Weights of a small transformer language model: 85.2M parameters, shifted keys.
Each number is 128 + 32 x the weight over the matrix's rms, rounded and kept within 0 to 255. Layers, rows and columns count from 0. Numbers have three digits each.

# down: layer 3 MLP down (transposed), 1536x576, rms 0.0445, rows 884-923, columns 480-527
# gate: layer 3 MLP gate, 1536x576, rms 0.0492, rows 885-924, columns 480-527
# up: layer 3 MLP up, 1536x576, rms 0.0503, rows 885-924, columns 480-527
down884:167134140166168000171094071139121107165141096126139079119186135088103146124076097139128132114144200181102074096137134145075157122123160140103104
gate885:138096188154168173123110119146118103132118133131116093160146114114108137160117126109136098123129123065154173109107143131121150153143182136102152
up885:107117151089147177137103089104105132130155125159077150125129104053191164100090132139170118094128132187137126159126111082107107113127084109162117
down885:060132115135158073146124169164134150104111163158145112066153144114168123217153102140202141168083150060104159153095105123151114133089087124180112
gate886:092156121096148108161090147172175099101150122193146095108165131155102152127190109129135131124115191192149146152129209099087053131029127110118175
up886:122103128118175154118131098091140120174134157105178124116134093113101147157121115215093106165116142103156130088123163127096066120088155150100118
down886:136107164153148082134094091124150103091111156068152141117089087162103041111113159162143157088097079125120088161101130164196110089130085095181150
gate887:105141109130121184120111169092127092111108114129102130109168121087139075129116135098141143137150108178141099119114137078132130167119197115187114
up887:107114149126120115126103169093168065102159136161098131115094108064100124119133112112174186134127110171100035136137094146155084134144139160166089
down887:104135090148147255128124097113126109159118154125091080126115152139125099149143173093165125138134135089121145107100112087134135123113117102142127
gate888:138158168196149117106120143141113109154141093159055092177132082109077060167130146083155093138133106102142094157141130162171127145098162143143121
up888:161099132110077121114097113118125083185058117130110129130144150163214095103126122064150180146122115143147150113182118088149078125155144184122226
down888:127083130153124160095124150107136144129086110140108117150100154180117179117082095160161122102125109181119122076124153168078161079119099182105118
gate889:157212141153135165145143102147145212216123103182153109116130156147097151128120115149093173129128111157114133149099107115114093105156137101203125
up889:137129148081133131089149114043075086077131143103163159052064134098128142145147136162130084111169151139051159145112058092120113121149143185134127
down889:104158142095164000088053092111104163069140166124108072129147064076126117145181145153108112148141114147177086142119137104193105100137113113124161
gate890:104095136107107113111149093082127086088063083081130098122124140155112112152164069110163125156148151147084129116134121128115167110175097176117141
up890:185089103130134158139090150160178121137073128128115126096100126124114113145059131121164117135118094175165092134159135107104105147194084122138178
down890:094122137057129187120118152110104109075125133162133131167094107189142178154110153117194156164113133164146119140149087108153074107114123096139128
gate891:108174119146146169093100126114196128065065107088105107209173138074115131097148158115155125188168104172190125104092109172171092165140140149144090
up891:102110113135136147141070158176111137121128161120106183092109150121132114076124063114091171099155140187196080086101158109148098146170113089091141
down891:104134112115118200107092144116139101156163128165110167111148096106129118144121075189127139187101137192099124125082129150100083133146153067177145
gate892:155142114113224114110171156114107099127151083089159123096087146104103188120179128136127189147125130195126102183135177111095132156145164103105122
up892:144110118074195128131117140139127047127147124065158133102162156098135121173142212147076165099084172159163149132114151137207090140080174089075146
down892:202109038129126147118171081134104121183113162131151114104117149117145094123138176167127202113098160154145151192124157097103131157118089100123144
gate893:111155122126073094135077160149194127120110115180092159111155182085151089075108028125134106106110136162108117065230157167172180111105173088168101
up893:136077090093158130133125144126118133089204164125135120059111118128147119082117157186128137104136154098177115105100082149159140134149166105163178
down893:117146121116144055118098171076107113155108134126146103125030158106091145107063139152147159136089120116116129147205116111130155091126117146122028
gate894:150103158131105156128096132071187107061080078151122171107169085123170145131109109173101119103126150136117099122140096106126148131091129120186162
up894:126168129104160091168129099198124142139149173115124120180116106157165111114139089105133112085140049119126088175110101172156108099163115061206154
down894:154136155150128168134106115162112073112132113135095147126213136173122104110166120126101153139112115114137125213152106098166105083150134139139105
gate895:148149123187201166053106139096138070117081100126142156107158109155101164178119079072143202163156104185099133137098125081166100129112146117091147
up895:070102127158137149123123136070144100173118201123150163126151162142184105111100179138176127135127127198121097158175106150138143098163099138097158
down895:116078106130068059194111103068178055154086145072074163150123083143135153097101171055124070102164149131118121129191085142176089098123146147102181
gate896:103133110140122125171095091081093156120112116090142131136176145120170106129139088168151159100146104084129159090166091212173117126113064143137118
up896:098091154114124154155151084072091179092167119058162043126063103112139142105095150132101093095116108087106122114092153099102151147134155192132126
down896:097139138171150033115122102155105081183142118088078071073119104067154155110160115130157128150149074114096038166118151183135072084092167118137149
gate897:124100180153153110174083071106149115144073117085104116098099159165157166083150122084126129152175148092160151070149140145124113148108146120168112
up897:174126134148113100135168121152142144172106127142130182064106124124159120108135123122148137088087135107133075122173107162136161151155154111153146
down897:025096138137082088130135114122093141102137125115134115200119122114133080121151134173112121175122082169137138123127149160102124114089095164092118
gate898:114103088124138139119131153155152122147153133179078108141161056138069192171096120081144163175148143167135056142093221078119090127080146092124123
up898:066139130098160135108130092128159088081213134104142190116164148156127155136150156128147132123137139138119115124090133088156075078104147110115090
down898:095163183079166114115140152153208134136123076109099163094126075060157133118125110149103103130130056105058144120128152099200076122138183092114130
gate899:137135150113082111136099117151136146081145204096117129072128108117123155140116085160133152133145121152129174090137140172142113122117148143152127
up899:166140143138151096147102091106138092148138117100131102099146153132080107131112084160171103144104076103136138135134135157153139056129160116071179
down899:111131098118121000147153074127125118121132115109099087115222131133175133125156146174132162122127125151120072117095133095167085161128122145112178
gate900:174168060105170126126054117158099124117166091173097110077169072092139100139091140113104197110110135096127167091135145198163087143077163144122110
up900:157092104148106103193114112121186151138135118123173101108165128121112183080089087047104100108108149170028148074119136168186075167120129102143154
down900:113143112146164129159151099162086121132134154119136102079028153117135134153130171134076051082174137121142100073109140192124132132195108128181135
gate901:123143140144139107086102053119087131083090125070071098169138170145155165125092121094072096169129203130134095141146130173129103104128115089096077
up901:111161108158114158139148054154171158109140114089205133151086131143049136125109157072096149134103153141142106150130156073106151088136137122143124
down901:155122105127166127172156151124128105109118121142098131143069110127153113147161104121126086123140205169126179123114128140149091127121110138093131
gate902:117096088156076085106151117120209093158088114164090110100120128091131128200132117095159159172185111165109122113169112104095101161130166142126148
up902:108136111085165118072132102090120094090132052151122125134070138114176144110144166155127156150144169131120150138111115160127139077105131166102103
down902:120157079170201052103091132122095147160104110135128126155101111092135108122095172120107114112134143183135139110124156174142118164128134111217133
gate903:127047131105162150173119133108123135152112183110145140129130132146138141096104099110143168108162146063154148139165119129117095124125072105124140
up903:186109102132112022154072171125159089104120167158143108123124070149088140130117092145125146126148145101147106117155180241114067126106153125142138
down903:132121140171189207153156095156067149150127129094131129124108147155187102105096136125138070113107101121164090153098142063114108168087114134120123
gate904:117166087117137125098141159099102134073128114068167171128109116075135142132145159096169190158149070057110116138119076094098155134149147160154106
up904:141122131177203138148111109136129111158098132127123145105103063124120109195089120135107079150104180086143115094114138154091156081091164149062113
down904:092126134097187076142102081101163103117112127121115138147125110094179083190100126162156137170151104136106077200108111122090156174073132127144119
gate905:154160107114078101062121141147138102181047131101177101157147146114123135166151145181189095155178124114073130096173143140140126163145102138114182
up905:158172078132139125175137074140108173147122088143087085133119102097106099141087104130132179149130126054186149115143154124064152106178213177095162
down905:144118144104108188154133112110109124060119128126043114126112168183102114101104142107103125112071119160126153125094133103160157164131087087106173
gate906:096130164133160066096129156089145121139102116134157171103070167128128136155115046092127102131138164102106164120170138160082109122136128093139146
up906:098075111082109096142184172137149126155153102143134101094158094103139080114213056134125118185092102125113178105228124180100127126133159151107116
down906:150092121133115234131125112097179110194086118133143119158154155137146129134132095131133133157126122091151144087114142146109120143125088158137204
gate907:081082112101073064118083133162086125136162149140111186142178093096139124174144065115134140162119105121116132139107193135134127115164127148103135
up907:103097120105109112136147105154070130129146151135084110174142099096175102117159099140124103166130068108065117092103147176162125123134106115089113
down907:109123106107141154116147100157166158093111087099074118117168125192134107120146122114099132129095113202133074120107111104120100158128085162147094
gate908:126123131150171099159116161084166118094171121128134130076096107145100119098129130050070115147169205126149171082170164205225174161095138144120130
up908:149125086104127171114107120080120172111144113176178115125139129179140116123172096156082205197132170131145141086130121144069085170178167118118144
down908:137118093089159080108118139124086126158128119131124146186177075093177103136128166034113151135124147132091138104112143164176105165136107140157090
gate909:132170104118079105088121112134119162102090110078117109089105129087108139092152143140124158123114165158126108156157127122137124152123178161161147
up909:144102184137162113056116166131157099211127097097108147163107102131127155125155117103166138146119127162109156088153160129136137170165064121080118
down909:061103176099196130185160158067136140101110105162152117087153117096169128107178175121131153174224084112095104125154110065135115157152110146159116
gate910:164119096192076084200111118099157129098109112160059120093135107106107138141114166152153175193183137103173144159215144150192128111115145103130159
up910:070081128095143086150156173121122094163153146129114140090135165163131079150196107066170081136158052097125173108084116082108141129118096096147117
down910:122105156123167166203134166088065104177122128094133095103107140142202168147163108178106082118173133140147118110098126135155107129172124100130160
gate911:096114112174163122180122163117120185130103126059142138142194180112126138106107136134097113135158153138128129101144163082084122080089154104127087
up911:114091192158140121159179112094130073143156122088158106157132163149130204160073120142132149149107106124147104163095136136139108151130122105155141
down911:170090105134099153106118100132127191093086112124124153145155116100105172123166104150095128096157108140182158164113150160123127087134178131096150
gate912:122132166130152143047113129146178117130100109094093089157173101074112126106113103144172097120149071188164104123073166060157106158122116164162084
up912:138136120188116127090069073120152172151105156134167153089173088130186180148087151164135155063085165186178161149184154125124119101152094091116077
down912:161101138134134060116145085080126141132154099187135101147198138189147111140060145192195135070112141155136111142147123122094117112198133150122113
gate913:092126106155133144094155153124164147070162121119142177084121130144104155155156144150138159114118159188132137162124125125143077146136198099148134
up913:128179135111147111099098139135157095123163087124088158107139142138158170064102171103131118110069156174050115173124151112168157109140175063118165
down913:128108142137139137161144143113124118154094137140139138118130136155136076101104116204103092148135122153126156148080106100113144140104066137082115
gate914:160132132172143111130130202146125096148128136132105145134136159144067145140140087113113129105150118144104117147219197117113091136168091146186101
up914:170100167110114122205120158060133101109095147173160092127109086169101148149091061140150136098162164123136088118116163112180104124159137114146124
down914:153141182125166071128095137112126126117118123191153098084127151177099084139149136104172124087069131149054051188069173105134104125145119182186195
gate915:163108121121117146168122168123116163102130137122072137141141099100133107101137144129154153153100134160125151100144105171133155149194143077094122
up915:145125161144093104175132134174086115144071144093119133097137149095109102087094090113059151141099113135100092152155140115217120147115115098125164
down915:160175128126170255173136129099145127155131116162108090113104118148202130182084156121137129144141178163123170158139095144158143105116180118153099
gate916:097150078122105126142132133123148098172147087152142095123139087108149159127102158109040144123148119137165160124153134157151096153131129156115116
up916:082159145148162096176042162121112133077126183099130100088122075111131206079103125163167182135097112124174064175099177147122130083169128193123110
down916:109142101088120163123080155160130168069085121110118113120120170082097162189231127159132136160130189112173122135149137106080147112077196071094106
gate917:134112109079108126119108108064158181111117102123136169090088183111155179167158097112162153145156126105144194105097130073137122144091148172148121
up917:124125097140147119162120123140184145117156086133117113101125135087190158160106132146123101137145123145124146114129161133105114130150149183129193
down917:121125110122142227072150124097099138139195133138116119119091134123111115092113182074116122145173129107157128124081097125077090160136110130129122
gate918:183138144140159136089140145096099107157082055055095117147175131099140089145213100131145173113169119121133150137134118095074129080124143099111152
up918:131082132110103120110114191136164133058103117136120128150133173167171081147123083110124159151071116157137160066194165146083127170153164135109106
down918:120105152157107183151143119092096079128144118160138187093088127169153116095108116122094165065128150155164085141145140104108125141141160203181115
gate919:077135164143113147137106144082129152046173155141146106111092148121064182099096167107077146096108135106138122176144073106119059154113095102157074
up919:126192151127112147152172129125147109098149136104112188148121129181141082145103131104120138168099147093141086160132129122079160176129108092129161
down919:148093093136134083159159133157168148133136116128124175112117133117134106148139117130191123117157137165132152147199158193167112124109143162193147
gate920:110105156131123114082103174156147119115135106148088147130103144080134153128107152110092121161163094114117114123106187101131051170159113090152114
up920:162098129103133106111060174119167153124083180100094146072134151128148138116205144161133069192143112138095135090106147142077130122131083065086113
down920:082088141113135179138067116122150166156140111153111141082165115137115156163166124128131129148122120119063170174169103137089128178151122102086159
gate921:148224128149088135141165145159151137144112024113128122144147106162125131157144161047108168116163140112094178127133144174127119094149157132185179
up921:155136095126145136154161127067161170086066125159155073111128151104141100130166137132143162175139100164099170133163119145122076125110134083132114
down921:126130159142157108137145123189149132145124125175151144128174093114055117140175103145150124165133101150111163166189159132111173138120138103134087
gate922:092116129140130154177135071104146089094120138118051095103095120116148070161146203139142134125143081145168148077123124170088130155113102142111124
up922:090182122117094128139115176136105129126059161190126128147122137074142163089155157141115155094146139160123151129088162109186103103126150135162131
down922:109115122132120000149085096169177130107136152146119116154118180119099166096154090157105168180085110204089173108106162115086091136112137129170090
gate923:154155119164081144140099110160114132112130080147152096145082094126179163134144101111165224107123160118143118188117173104158142125119197145110134
up923:083145097101140096142177119092119121127145093150124064080159138128128176174107156086114206114136137120101159109124087144086175092172160121109090
down923:143153087151160204195064136175166176183089115151095134147110176152130242109114114099114127153109121127141088151134129167133157102105164111078139
gate924:114137154144143140103062113109136135166079085145114182079145035156121139110153108113100140069135183169166096087067129122166098140078124107162139
up924:165111142157144137144128146092049122086154081150110158150129127135165186068104140074120168109162076096142145148151111149116110138221190106114075